Weights of a small transformer language model.
Size: width 128, 2 heads of 64, 3.02M parameters.
Architecture: learned positions, biases, tied embeddings.
Training: a variant of Muon for these matrices, 149M tokens, 4548 steps.
Each number is 500 + 25 x the weight over its row's rms, rounded and kept within 0 to 999. Layers, rows and columns count from 0. Numbers have three digits each. The size before them is the row's rms in percent of the matrix's.

# layer 10 MLP up, 512x128, rms 0.16, rows 29-83, columns 0-127
106:493488494509437512524501535528494515562477466508475493486491494510497459497518454495493472495509511501462502439488519505535497477513509540551522497498473489503472473519496505501497499495508499504531574457487538536515511516454510505497478504470443522524501485502499481478509493547449512544516484514475512517480470480489538520504498494464539472484547476519457480502470496505497494539511
098:470513497485541495485465536497462473482483478473515481456495513518511460476510549521513514505536478517469470547438534499493511477531505479500535491535485546527468508479486510487512494506475503494483497504491537450487500546454494503467502496504509517518490511470521447513513517497504488522545507528485503480428490524505486513513470540481548475527482491544512529534538515468490511499503
100:449504468505475454502467546499474527474513504497575465515502459531496510506497497510521506527535529497466506536479551452490502510524453540496529483565468501518535518526530513536507512502518513450505486523493543489466523492497459474504494494510481493530477480476498503514528514482473541468501532493469482497479503486505527517496472518479511514466469504519520469482520485504499518465531
096:547531509538486495503496512514448508486494465458521493503506493488533509531559528490491505469496491492505502481467488468512508493501456490519498500476459471503530502499466503486500527452470516530548503516474489538514527515476488507501451531510492481484482524454496499473459463523543528535538521543501508540510459515478526537501516468538458470482497522475521454496484516524507537502478
095:464520488479534476539507506505496518457435523505501492469448482491487485530453492505509495484506503511514493526522538494476508529473492517518535476490511496579522502474505527483499532518520504457514511525450492533499539489488506540461474529486494470479504493544526545472508500511524505472485526462486465450477463482518506510501500513473506536499505503543437506500501497509509532471479
096:489508499502499498490556500529518492518495467485507490483474546488529504484494482459515484512480499487495520505506506467530529485465539483527479504494466467429492429494475541492468482496525465511488519494517501501508480491536503523526460509494488490483514454516523517537491531514468509522528517538500498502486492513448521479510530521522490485468430523557523485485453534515546528484506
098:515524516489517529492470507512494498529509506482501524498510519479530477549529485516525468496537484503476549539486464522490502479510490529481494535509449476465478539489521496509497509488490532519506469509500492465555501515482515487483481501480487554486460498480530483503507478517459521528509464532540530529486505478498485500469510524484442473467492463522486478439510528529441534490549
095:504529495497515519529505512524497492510499470489494446487472482545543483521468499521542467505475513504491460482470463505503530464484510505486487537462478495510524490539502500509530486512518452529502517462475533500526497524515546495512507471508473515494516478490513498549481490477515485523441508544562514470489487519444493488477480549537519496531524459492459491526511524476451483513489
091:510451508462494533547528503519536505534535538530435475498501456482543506483443491459498497512458542484512501516479492499495498511484456480469487526531480498534489487476502534543496514509472502486559501513479484524469466454513523491487516485520522460488514491525471505531528505474521521520511484467487499489480521497510485468525469532482509524542471489460502524505524519478494528498520
102:494491476549559493477490507528476494521507518547488496461499523492536475483473517521534504521486452456490491530476488511512536488513509509494470504477493474457520499474472515421497492511480524522535516503511550476487526522469539485493473515464545527507508506502513505473510489527469482545518483502501521465514527490547449484460507489487495504500462530480458479493523491481455504521476
086:501506509481503472524465477481516531511525550525468503508487473533509484549553494542483497476501531530515503476508512527437471511507464535463498500487503502499475494515491467493509492537504494536522513513513556545521491479479463541491502498456496535454493564520481510453523497503498510532473511491509496511471482517480512502554497505490532464463511477491480531466519468525474511486468
098:487501476478487536526489495513524564562517448466466514465507463513464483538515518503471458525511502491512531525516482501537531486492487480465490479471511504532518470522498509514484463525525509474477493507482483470493491552528453497480582480473463502546504504477500473500535502526528500541502507469507541503480531465513515519512503466470503493497502509490499486508481534485496497470474
091:504537479491514506510489546512510483497532446434476475449469500496493490501526471486529503513497548508493500477515499518479539447486510484508487506539494450484447482456506482463506479480500540482518545477494485515515493496464511520480448540500526495507497478499513483513498506480524529537519514494490558557517486478476497506470518489491473520511495510492552453514451506507511505497536
102:459525525488537480499490508548457500517474489501505516538540475488493473536530524509501478492508510500505520489448465504453528442516495505470412524508505506491501491460505515494513474525525499520498497553548490470512475491518539514489491469467502533463486476507561519513529549495513508537479480465512525501497509498503511482490479474498486519496498491528457524462468522522482491487497
102:474429503497510487502527480519541498506534485476482513498454469484490495506494511512540515538466498459515490511507499474504524528451509510457487463503524458504519543480519547486563493509519511518479476529517511489536502482504486531514563496520509537502472513466480515491555509449523459470515545497506495505484517492480479510502485463485514490513513482549527468468493521490490506510457
100:517507465499488461474495514528513535493530505452501464487504496490495507522501517485519494528500522447519501524533550506534495527528525461544462497487459515511536488486516535531551502515495508492456440498494486513543496532495481481468459510487512500467527522512491471483524494490470524474468447522525436520529516503521483484512547500498498506487488491507490467542457483487526458502503
102:490465516477483507510529457484475481475488530473539508531442488500502530493455522545509511516499502491503489489499491490482503529507569511530526520504535501503506529489466471520524420540470506499513528511519437500502510533482510528487488513501501476479501498564489468506500529514521519474511496508478494512527540477488512510476460455487507479529512500511499482434501534482478493457469
108:486510492482514498499497499540503523448526475539467475459517495492520528547524528468481514484526535539549459512495505507498482499498476493495548509526497459495560513504461487475488501526535472493472477494470482520484472470492536494491500536530503461479454518509535490474463483531545486514502450512504432538510520479490494457499498473477476509499503506525487542522486520516503492529503
097:536503546534483485481511499497475518446507495506465479505464478513523555551493497536469490506477507478504470524491489532496530542517512500504541496506441506542510496524456523510517514535507510524474498474493507520460490503518455499473494522509462497503479523517486465517448470497546467498493530491473476493515485516512441502527531467490472514518511511498544438491500463496502526520525
102:504510502507460479472477491422474470493464471478524506441480523495502521473472530476520543449507486531503504543498505478512521500492513501512520505482492524533497502533481497465519484539535511508523469531484545492471524456498497494517499480517506513525493488506505487504482512551484511532478492499470505484506507466501492488519494517476491498497490529611518552498474512522487478472531
099:544475547552533538565492500518500504455510486525547500483520495477515522479522480471473511472510524511495492462515472456481476511504481459494537496438527502546533495456507502527504470499512494498489496496515528518521500461473500502476479480474481519524487489497522562475545507502520484501533467447510482514464493538489522508478490534503514493527469469493493517475497471526468508499500
103:470515484541489517537461475499504504481498492510530500487497528522500465493496549546510511468514506493504498494473512445497490454512494451457526475498470493444503496498493528549525453504498544507460529491485511507484471498508510527508455485484483507519539517478505518508500473483496459544509516530529521498522551494515488506473429513502558495515467502534514520513510517526487521503444
093:512512537491528497515521561527484498505458493505528485472488491460503461484497530493492503494491501522528507463510489480471487514455544479502531535480480459516503503543512498510516482467465522491520549517460483514509486529469494509437476481515477491522483555500497459512502521514501500522505516517519504504524496501478509535524495526580447523448467474503486473487484463492513506476544
101:502528465535565520465480476534479469440517541511498505504512500467475524518513480461511553533515534494542475560484497459518501508487476501459488519492495479528516492446533503538467456519527490518522500484486497519526520443509488522493530532474493503500493477483497469492497483515515485475486511507464480536515449518491497492507506466517504492558506490500500489526528527505484503464497
098:454479562520442474508507481465502506519489503467484490472496508519536552487534521507525533512529457489476538508469499480545538424486508534539476521496517486505515480459500491484475502550504518504529541497507506487474538526540498491524485466494511486510507488472509448483486506499475535492497506529482519519482489501524482500473490479532496492513514473475507454531492548496498478469487
099:521503514531514516517543445453526512476521497468460491501534433494488515527499530451500498493465506526466510514503478515481526494469461500499446507501477471543501513503502532513472465544501505520488493511544556495489511498504506514500517486544514479497487502535501537500480542527524516508492498514507451487497503528464474483499464492501488543462474511520514523514483425484523489530508
094:508487469460470504452520496530544427495523515551485478495466496504491519457499504447511485538514533494510500465535510487457560525510518523519506482510476452539451515467444514513514519526504502470512521479503476500523477494488536493497489528484513542519528514488483503542505532515484507506501526498470525479515489503453498511499535524474486512480532459489479479507481491525527518480489
099:484523526485497519496494455477566519524516500515522503501500533517525524503472482550534520502476488474467527506490493518488520497515497498460485485501511529520533488499494471500546507491466549513529514501533442484543515495462490506510475456541528520467470523480515473475503501460539497523469515444483565511470483492488489505479487486521512486524469477499476476479461519516554498490471
107:488464516515507474503493522460478515456482477515490476484528498458512522502544461510534528535539522546505524515465541488459475510474497454537488538494496473529504482541506528487480495477492504499495465505513514501477464493504542493507524502522461461467467486526484532529518475538517505484540491496492481500541508493508480493465466532509510493485476569499546536455474497483474513513514
102:484497491497521477505495487562509486529532527488526460457500537523463553471467501488470507545500449478538520491422480483518511504507517465488505465525497519471486501517502461491524502531480500505541500509494508487510507477522478442457506452483492515511525488526478498485495513477511510512496526556513519495511487510478484519507525457499527526501530542515474511480453464487478496532465
096:534531529484507512537498498495480520494535455483504535464499480553495504491478549521420493535519476490504519502508502532500470492489526477494458508480497487524484515504492495503514510521506507552512527483490501472499504485482465528491454484561516504526578481466503499474514474520508520507437543504434501519506501479495538512488522488482482489495506466520485492490520499502499458473539
108:488527499535490490502478515512505511520477485524436528519519490487499462484529518551538473511529497499460458489485464523441494451487551506539500496507473503511498472508498452514523522512585509505523499500531492505519494525461501499480512489532499491518513458488476499529494512495529481498513492514525477479453491547449499506514479523478528422508516476500484511493465507500512502482485
097:488459537503516470474422495513468479508520498484488489531486510509473535478482490504477514496461496524570486548500477477523450489520508508485496494530511475504495516482540489481508460541463497456534562482469547526497532533500473496517520484508506535486435501462463497510497526480518497455519499495520520484539503522483482500533505475494509504500487519509522494486488514539527512520517
093:543464506505522524499458465528524460479518478510500476483471502524490515542493477507521503526516514501473514492489492462485496484525549465486526490511496480459477477428535482537469506496501538512477515506484512503484467494464492491495504516502516496494452512439442473489518473515475554558529509483509514552497534485498478522476529503483474500506505529512541523510510497513534474533530
101:531457494518549527439477523517527549495504494509479497525516507462470477479474478499478457487549498553515466483528493519510505503481497519523537498489492489510504552532516510550471490522511509497484510489445516483469489491498485513490508503495496506481480549469520456489505468507513496461513470496469532481512481460494504495518550532509467489478440496507548553517487472497521475502503
099:503472529461567540512457519502470510512453472508497526519488545519505531510538478488477501499537500477485508474506517504455492463463491483493480500509508474451508461508494446495529496497493493499551527458480499538534536463523534500539503501489426476508475490511507533516465477507469503492494491524518501504495494503508485497515528520500469470514473490481564500544499524496478509528495
092:496523477504521537516522544532458474430499489436510491504490519521552488492481500515525524501488494526492512469548470466463517484524505546497505538477508493534509498481483520500487489538499473507494484506491539487527515497459512508459529509489499502523517517491506498505523562511464484481468413505497486511486461494501519488511489481498504512535509482476509550489514451499545469504503
108:504495470459566495550479486529504463506546505466550484476531504539532517504507485498515508515477520527484533480507544479481464497507482477508480512454529529490528509515490472489496479542521497475469502475531523492520526503522439479526536479466450479440497473495508511486567511505503521524509471511509489519498518498467505484479523483479511482500516471531525503484466495474456483489492
106:484474543486519532488502495484464511479523477534521474521488511538512533460517483499511490444505507517485505504503433495471547512507472515521525488491475482491527509493466528507534454537500477461491509457508495481530477502575503498486477498495486499493515448466533512473516461503524482510531525513455494520510513536529497501511474482520512487525487487449499493503546526434531515495503
097:503474512536474463487510518496477489500482520514509494511534466517472493529492508476531497550528493471464470529469532481484527497529522525477478515474487507518492519521503530451532504511510467565483530502534496527537544500468481510474532486493517492527454464479448519502510486510521471517474513475481508533519531465481470537485463499496469514512486503517553450479468485467515543518497
104:494470498470488473494489488479467521486484478533523463495499489496540536504488505476510516524488494496486507488525516467516521496487472496424507504491540452513485507517521525455472493507533528454495465478501466542496487473492488565525535499500524533493551490533509536519507487494461500486497506461436453527506533509473508507532480523548513536505489476528506492535499492522509513549503
102:519495514520479514497494493488477509515467482459510504539502491529473485479501521567555465485512528485484520528480517469488497527518522466515522538515507502511526485462518514482464498479439496470483420483487466503545539505474524527512484465500450516498560505549501514505490512509524515506465499504482504515512510520475532465522485509479479474509461486482512501508537484527472540478473
095:489476521460493507515509481547557496505523502481486488467494519519498502497508450485491490491493536473533515465491500513538521502489509487484508520503488493468460504486485522509492518515508516539517509497515513527522435484513502455497447494469487494452531468485528497473523499499535508517517475500481488485539527553456498462490501492583473492493465561527551516488492512534505462488476
100:517470517536567489475481522499474509463509475501522469492468485488489496509520480539499508490481490523480484511528521526533569451464468495516479477503493491497530488488543525504516489549424467516537477508528497483498505464495480470472506503496444491514533498487452483519464495506485512529521530469520528485505510528502504500482491534475528515507497540450549493483520505511521477522508
097:497430542502496468458483487564504505497524441492481537508491478487514493482515507456497496478486517543471499515530491510473515525507515528541492528483478506488505512470482496493546479510525452516501529516461459485503488505552518536519517542514495491497522504538555442455482495477471516494505539493504470502527499482494495512502537500532509495482462461511491504535463491501467497495518
101:523438551503471474500521503482514509505506471436487483498519529504517508514502483500508503467495496496553535478439489489500464526510532478479510489518479520525504513497521474480485479475508503536522511499494443496498484498490541538494499510492477522488537495541509475486549481481489473508503467506557473509483452535505475476464539528460454513493479519527535476485532533524496503545503
101:506514449491474553456473507516502487498522510487453479528499496517495507505520455451501476539498509469454504531485522525454528479485481496507509518533474475517514529502485496523483485458540528496516496517491508480532510457471471464531485521485524481505504483519480487554489516531482473527492517487510442512525537563520552491501531473489493525515488471489487538549529485499505487483484
096:549483494486429542547484467468529521486503429497546465518497482566523477520527518500517483469532509507542503495457503535480475529538486499491476524476483465489516467486503486522523504513519490492478484510500513480542511459514531529517491510486499453526481516518507457467555521478515491498478480506494517512517527498520521482467497484483524487488496477463489512507492483533540490511493
090:488464516525529456511532481502500472500507502481505512523502533549442508544462491523512524561530422532505490480489491499449514484472516498512524542518492539513520512526497509537502481494535426482520510495475514473480522508475496516514517492479521499534489540527503458494487462483505522530506533507524489526469503462499506527512491479498464490514482499460518478460488512478508514466496
100:530486510517459503519496505519481485479501525546454485486480535537522518538539489495518473506500484521431488497537501495534517467512503487483474464492514508529487509529491493481505526506520473525485481488492452519526540508460504481472532471544544494498453519507527519484474531546481494513508458462530479496461468501502492475506492518484496491481483483498533538546477510477436514510546
100:517467498519523478503478518563488470498500552491506485501506478548478490502509470509502462482487474517512484508470554473498513491500561498493493500502429481472526481493503515550527509544481454496498494519490493524522515515477457508506526522481468477457528460557519468487517484530529519494479466538537498491508531483502495488526472498531499522484462531487466454522491490515504466503490
095:527509447532466484493491479498510457502508532533546469521498509509538502503464488468465470497509487543487495497488529497475511517554503485544508485529479515461486500428529557507470516561487484518483516483484515530495501500481486461496492477527453460523529515489527506469485455498513494547480489505491496503524455492505507544504506493483557512526483496494537486507476504498492542493501
100:490505529515532514480498476526496486483431489509503512501470497488547516517499469469504517460505516498511507533486466504478513487508518576519470468499455484484508477513522499499485470491482532521480532504516530554491527507514555486468443526460474535508470468526488465521527504516440476501515517490481499499519500499504508535495525516464522455472482514544513523502494533463519535504491
089:510497484493499476492503480514498507487465538492471488516498500463479495470495488509491503497508515505510470549505475502500485536448495536520524513465531475557499478529457512515513534510480533475471516508464509516474480461530459544506537471523520502525455530546457485489572528465491522507520441457482475513498489496503531498535514495493495494449516486521492509521527487483468477479534
106:472507510467512506537482504550490525514499520489421530481500501506495511477481455491538485554489501471504531541465483481467500521509530501522514492481538479470498478480481554508518523481502468506539485508501514459520497530516502486509485491530455531491498435475507480485516539532529494471462514492503483530503496505460480485473543528465496454482482482513517507499503461488500502544541
# layer 10 MLP down (transposed), 512x128, rms 0.169, rows 29-82, columns 0-127
098:490511504473461497481469516520513517514503521485478470496485476492523498482516497504512543478455521479492502420541474549474494510487468512506512484488499510476477471505478508498542488505486463548508480471479543515544505553487481554505518496472484484518496536507479479507478506529436549531534519493513471529502441508545505540534519499494495473501513490481520479498502489515475483546513
104:522485489555511470488499478485490486530511518555499491517520507497467503509469502507531490525539504497483522457538494497521531510486469497503434557481498481508507533531496513457520512519515496517480500496497453512481515465495462522510541503482561529516420526497474473507480521514500519529511496518499507523511477505499492512502476459501474511484463520449483477505488557461469511477466
103:519523529521483516491506507525509515523555518474478460523471502492540477480494490514527508498441512490468479480483489525527493489504505495483465521471488475488509520435485528490501473519513500507532491534528495482528474445500522510488527514477482460479537516522495491464484482491522487514518463495545527471508473480491453515553502491502540491554471540508518547490515521505505428490532
097:461460516525491491469560495482514493480510515508481477482472511506535480457470447485516482532471494478476502476462476508551514472547481542528505522475489521476512526500533496563545497524480490531509539485506494505464513522476519484492495473524484473503470458512516466500530537478488525485514496476515495515495493499485451477511504511478503565479513531494494506477472503526523512482559
093:493509519558479563510502513500487509504482551489503524504558495547561478465473494523474504502500476556490484470524496503495474475546508474516485509524502456515490448521534500438537492524468474470522475478529483489473477544478503492481533484521468534516513456509479484514506533479480498527476486479533482518520490521483513510496492503538516490496489489489529466490488521512504460481519
093:523555497508486483508492498481485496508492472509484491450525509505487480524519454512508496517491516519504512504527480474527447562532457502505483523503490535486438491490551456501496498503516505500504503474549457486509475501471487492466506458471494520551504498461520505451541489500525509511493502507495572551545509524530528500513510492495515492508514459526476503482506490486494512432505
096:540494485505454515515508498492523516473488486516487499487498511517492546479474511526511521490500493506511514518491527500505525558514523506471506504487527452487455533483529501469491472481466522495508525521492507518501502548525472507513480505477556489492481507447441511477513520467469459492439477469495480502503518513510571510537497498570524474506489502478514520514507487490545491431488
090:524480466506520533502550482488516469482474499478499547490549526432542474495488510508499479482516465490530498519505528490554482489515539481449469486501527504519475478494483488523505486507528499530570482536508499523482464472506487514521466514497491461474469517527537480508467515537478489489532479497500457509534472493493501532509479515491460536506499531499481519499429514497514490481499
092:547492493525488501499499461521514500518499509496498508528483496495471470462521459509488495502530494510519506492508498510548507498512479497496498474493528535516479464524482465484480539503501477467534511476537508519514559540478525546520504471452539545483470457488488498472487457491505503475518513503515456512506526474505545476505511477514475541492519478531498526523506466462457455468577
102:491493552502453529506531496511512491504482495471497513511459493494520481489508504477460434508471506548529502494538522493514498482556525520497448505505469467503497494527498477507500453525490523447489520532491517515533472541518516502542506487489473490517491526523481522495537515475538456476469477495467528479484510483478498471544471541472512494514487505476519489478497488504532568463512
098:502508488521530506458523475539500474508531492522455457473490488460505480508472449457481503488524530494507518481516513451498494507570501512492495505501515529468476475507526458531480462502518489505515502571492487473485542524549500532510500515536502494531483504498469492454470493484471511486474505516529511513480511508547539450542500510497519531460511504530470515506487479483516488459508
097:458535537505490496496498481485501452503469529483546510510531488481491515487513490493482494496495519487475498491498493498503488498526504532519472473539571430475504473520507489556483481486488486542467514452468509489538455494483486530553512509460505508507449505545506478499483470520535519518526469528526504513485546487494478552496539454490467476510510512526495492505498491492527481497532
090:496504506528442466496525480501528433521508504515541514488499521458493509481526489503488511475467522489518540478512464501561507529513512466501538495477487499566474481485508507470483514474487513489469476461503482490505495501506491489525517499426531476488522564497506548473494508510509475464515507544535522478554517470532499487508498477483478520509507480524496532515479511480527505464479
100:461471516515495495517548511506486503503501535488486523514496539490532496506470527488530475518454534528519468527497534492464461480482461537545486472436501489494529523541518544469491465474512497528478505497456509483488516512489468478500475487493471532480539497487473534473505514526488535498495473514505497486467515539506487518511525464506546486510487526490470544476472549487530479452513
103:488525526556491504473485506460454480488478503492505505485474502509527495497493517504507499489484507485454485464477528505458476540482502503545495479515520502513512497470482504493489491518469463517488479500526524509539525532502463465510489484541513465509541506512519489479451558547470498491499535466556489449529529507441470497523536490535499466517476507508481508531504478529520480491555
096:493468523490529546502472448487508488530521492494532529518516485508498501440487475490512464467545466483494461503478441513480527513494459520508495501455475476509500483525527479488521485522515540538483507485512466518528519485502470483517494526475530509458475509509557530557480534536485500490497515519501548490483450529505498506467498483488471517514524456496524503502495530474505525540479
107:504493508486548504488505540540497497486481470499500476454483505511514483499474487492501495509473530485539495482524455504498521502483488503506519473484532515532513514487534482481552527448526547482456486499525486473516490479519421488505510495543492517542502481460518526428522511530533499554525506491511500474514466481505516478507504547506498530503456472506473458491484477480540529507505
117:491574477506490485548496517514527504534505479536510458461495502490502503477484500508489516453489498524510519548505484485479501499490477493487508462492505489477506464496477482476508517529486513482539508496549446531502490495526524489490500496453487471485478493526531474543499489496466510468466504496505536480511536499472519455553464520494487511535528531491521462549545529474458497552495
095:455480486497480481513526549473550506478505509499531486500516481454525489503496506467553550523521539504488483511436502501491471505496468509451516532486550469481494474486523488508466505474472527454494547477481463495538499484537501515523468477499534501506512478468509532507533520500494494490493531499478514502530460513472568534502479480466531526487479489492474500520492532495523491503521
104:480522495506499503536467515477516522495543479476477522487521452498504465493525483492458484477537484497525460520547468491473503466477563480435478525502490529515519495492503505522515539520550463505497492494512468479462520466526476464476507525518515532508504448507472522505522496498461537495516513520503495530498507523498491452502482489499537496488517475492495530463498497534512492545569
105:448489484444491509493507472472482505525487508475518506548498543451519486494543516528497438467497527521524497517501525508468539485516485504461487485486514484449505500498497503440485540484489494471504473519486505496531532489484528500523499488451515499495541479483468501467493500485556534518518507500529533453530522487496508510500487492488498523511488521541456517557465536504537488523490
103:503528530464514498481491578487498490464534539512470480532501494513480562546523474512497528507527481498507528480465434498522501549511514529503452532482505505511544491489503495480532533491517465506497522505516482480530499502511525478488505493504497482526496473518493480466502529502474553478496511500490502494476515459474492450489494481474519493515557484482466471486486476485476486466560
088:518467440501467500515481487534488522509448498515520483543491490504520474536451497526490510499488495490530524517473503490499570490494485493500520478502498496474503559504476510499490516496487487547472508480448492540508502462513510500532500505501560493456460491475527502516503497485510540519512522543486512508516484514558476452533467519482517509517488521519486443436495506485520487520524
103:517507502535494508510502529512511557498511524492504469503521492507501512469511544497486513518476526502505523519479536466483477449502491477569509463499517555503492499503514498515527496490493505486522515475510485441478521458484445524504469483519452501465526494503494453491551502429516506484512475498503499498436509530488523515493485540516473538448489478512506511527461495487537481513503
098:528487577516519518533483486481485482477473494494515524492515490499543516516465504519454506498470468501521482525491491481466455503531479494476494500477487485510486526456533453540547523501530484545500502482481510533517480495492468486482552485495523473495527504480500522538473474508550493506551536510470490460546534522482526472501466522466463521503522490512482471534471501480509487479499
099:499479549520481475448494460511467530501494478519480493489503521491484491480518508504466497564543505495528524557519524499485488493495518496516526522489449495500523518462489510492444485484524492495496515523469467512523509497491449510475521522517491569470515480472498451503484449509472509515524542490476519502442482501505496552462516533519543521489516479523460508512510491489500527514514
093:553497541451500466473501510491474516506490457479562500477503483482505481517512486547487521515486456537478464492496476542534535453505504472487548525504519505468524479497486495486477506502492525543519492476510523476493519482503511471512535469511474483576543498512452488498491467487516496475483481518501489535520504500548468500475477465486469509500518535507536536504481526494475524477519
096:494491487525520491493486508515448494468456496481503478471518522502492478494468496503518486492470496509480495550536527487551509513496502494499511511499448471508508504502518520504488483524503458494508466501518557462508525489477548468476488496485443461529514495530486578473530517514476526528529493517531496488555524511488479479509515500495522537482493523539498448530504460514470534448490
115:493520487508555522459534453504507489497476460481514536497518513485510440452496531531460502473467494510479476508495503480548507545544541470485519500516456492456530497531514498544521520506473495445464497501497518531524525523478466530512488512444494489485508518491485489492476525512541515500478501494530529504517532480501512503543471523504461516499464466528482515524499492526501487483473
101:501505450487484473526510501492515491530492464515491502496507512514508506541455487520507480462504573515471515489527452517492492507498466523481512525475484484512516517460510472491521536441519537515527464521477461532506509481506526477597504530504459494494530468514491513489492508485480470470498523449509525508542517497486493473498501521526491492484466507448492523561496492512495505493487
095:495462482499524511498528509493497546502493508527492442521489515500483472525470486553555517501500555469463520510486450503511525477483500487515535501509535451501500482470477521538473479514494504470513479508501456551486493526506473501528485508477450505461438519515486516527513507499516506524524515522531476512461487519491490484512519497527478475529486543500513476522496491474455553511455
105:473538496524517496512488489512507472495513506494512531454500460437485510476554459514462478531482495517439506502520480504487507515549489481507520514499504516515497478490485451498491505504572527517519493527492523483582497507513534461474485515496549494475482506491504577505489484528488495476505494489494509511478514521479459503455479491496471475500516487492498479539487552505492525525506
088:499552506461483493518499509443515499558506519528534507514468537468528465501534488515501481510484498504513495458495493522447504530488485516482481516491535555478563490544504524514518495521509490449528493479499512525503430488462447471497472493485480523472495481506491486518537495467499498492482506474494517527485515514523489476505493527509482506489482484567463503505544464483501513489527
090:513504505515477503499536518524506447517549532478499486499529486498506485505524521475469486475477465488500441506503520504495493493545479481518495508514485480502455450528458496498511544499463530444505496473460490545565502461472486517532477517525468480509510458545536527515450513478512480493504513509529481479507531516502484454527536527492486535500508489499485524520477535524518527488493
094:480520519486498513527525479545502523547539520467493515439503461495489493561455550465467520491504505518498503494462501496468484495502485484493478510486491455511513519462490561472495486498549530495487484517528501449491525503542445489480526500486490473530487502502503467517509543543493513503508481471481441493523493541477530538542496493492487501521506535490482517468507495468504502502491
099:482507521489471517478490471481502461512530494483497492525493527506492456547463498519484511486466458539539547495489480462466516458492501502512516501531494495477513524488495510519527502441534478519470506502513477503462509525499500504484493496537515515455488497495482460499510511545517496542474493540497459492528501575508523489535520456492523495499542479490525529515464432508507493547497
094:512496519511531511475489479515527509496493447500480520481515508499511476508479515487474482500527479477482492478511496526545533538512498489511481524524487507495444558514505459485527477418494489507494493536461436563501536472480475528502526485466514513483494503495489485476503488506497534514532557475494502485506539463531487500490501517482554452517533515530464527483486496507481527487475
112:533495509513457469462510496530516485504451476538520494526528461498510515504469490473481508466487532504510488501463463490474476499499495487512475554546517512487527493504502473520462488458464521493524560519529499523497489490525512492482479513512503484503504481501522478552494520534494547480490497499510468469484563467539492437562511476519495529496470532476505551499486499500492510481535
109:461513517472477475510460503506495519444491499502447523508488528482517500516495496543470507505516540550483511543492483524478518472529472470547469513474530489534489496472490482462497524468526493507516492479523505515501504460503475499541544547510492460482517536519485514495455482541527522481477506514494475470524473518484504474506478504480512478474463540528533481465545536465494514473529
104:464497519474516538507485466473484488458528521514521492517513469454467466514439535536481532545509491543524501495512548468525501519476482437487527518520466450468487482501473476509527485465497538513517451494521516528518514493483513472463475469493521505503506517475498506493520487519525551538490512507521495489517504533498508511517546507505474504500462463509477507482496530454498503539510
101:458492477502532543482527483455459529518533480490448490499496508540482501450489480494487513459476508495499512511502485505518529471530494526494545496569522539518426509494508509521544503511506505464500543509484524480482486512526486475491546488503504494474475468522539467512495473494527516486478488511532501499497442476525539459483550541502511499467503464507494486496518478502522502483507
093:505517489493500503462468507535508494506499484504459518446520532468477527458535511474457521512536486526492502516473482462468512479448496567479476484460558504458534532505506495489543476503533495541500509514499491479489524510491477477516496548457501502533517483504518483539476481491450528495535486559514534536461499498500510464497529507513543484506518484499492490496493491487478524492497
088:479490462482512551475498500475476468549529467487512478514519505486501494521540495493492503515479498522497491464514484475515518537513479501486492480480534489512443454496526506461506545487501504519501519498538468471522479531459484514528532531479521521503545516463489504536492454509493440514503511485485468517505520479547524464500451500521551526526515529443486507522519473494494493458515
102:504499476493494489509486498526478510519489545483428516469514548532487509507451535476529510507489508476500530515496459517529497474507518506487469530568484435493491483500489524514520488467459542510520536497500479496510478514493511456494469510507485526553467464479496473491487441471498550495541528476479515526516463546505515499511506493499490500506513483513451516527520499507470509504464
092:476498501501502531477534516458493486512479554481508517486506532444522536516477504463472490482466522452490440463541475523472471510491521468494499510530537516527481483531526501517466495481528462537477500512484503527483483480514521514493537523510491495496510496514503506517520526482536464517522468534485502503468516483505486499512530446503450515505521463535482497558466470489515486557498
099:490494478492471520554459465491474542563498542460514510481515517511487503504512509492463496525481473487501488489517510489548491506528507482504463502542462470494494465464488501446463512500517506520471532494509528482494492532476473476501483524502533492457505529508505520519505459467519529527501529471514509465454482510506489500444525467501493536519507512533480539521518530466469508562502
098:492471563468512542529509481502493510466491483536546502471531523478505496529481470525521524470525502539524534521520498441473520480533530456497504499476497499490485475495522457511526567465499479474484512523510518493487500540518468543488500495492513509478530441473515504465505468479513510486483501498493526534449512480489488469514475474503503478479492517482530498465504521521461479514550
093:510508500524513481515462508473539463450512488478478510471508502466520501472481523509492503548451523514456484492518497494511539496468529499515533500494502562504478546482471484495538505507464520507488532535478455481470472474505483535431515553523510477474519489537477531489497492480509507485460471489513506499486492511505525502519479454544469547524531515512538510507471482487487526525506
096:562516525496528557459470491485500483509495483531489456478476485489544491481555513501504483549481488479510493501487517488488477488495464490506519488485501466485503533453485518499523479508485536463475517545518469528513503491510483437471518527507496517460568453491507538501483556544515469515505486510515522478532489479509520480492508507481548489499504465511464499515514534473489490520499
098:471528564492490520514480501538531551499462518515523481487517541513505512511486479483478508455505526501481481520489491466502476514520506497506515490456503510494399499481506507470453492438520511435492477518499503477484500508499573501495506493528508505537479511517501522516427515511496514511490493454515472491501521528498499494529477542490488494511522505501502525507529513481477477475520
094:512473512533510507472483498534528529518495530511513506513501508499463468510512533492469514516540505531465456472490459526508526529472451502508475485514532503478508475500521478493490495524536484484538450519529474495473465492541495519507514509533479492493506482436534470540523456525449527461481529512486494482476494461474467489491513505489538531518494470557519511517540478457520485502503
099:514482518528510500502492440466470516513523494494462519485504506544469453531473553524496500490488499460506502509483487522523468463509504537514463487478486553498521455513491479515561470473520543516502496486494511498481517544553476518513528486494535510491510473481457526506502524488506490477456546511496555513480500528503457466504503502484497509528472504454514514514527465502491474514542
103:540499505483451510453492500533524530528555490525465507501508480446471491472475482495512505501501493478501518526502510532455500527507497474471514516515498473534489506518516532493523489507501488505522447480511488476478500490502538509514529522508577494520489513460475507551535541489470504468492543504482495500467473490483511472480521529453525507465502463484574466472490484496518485510515
093:534516500521472490528488472535497536548530528492502524485492525495524503453470464483474519488540500529505462544489516536523484476506492460545520526516524504479446460501505468480537517485513456497506466482535530450510481505480562496481472511497500475498483514536477504510504487496468510474457487499552498487472495482488479497539500496549487517493501470513501460526486497496498537549488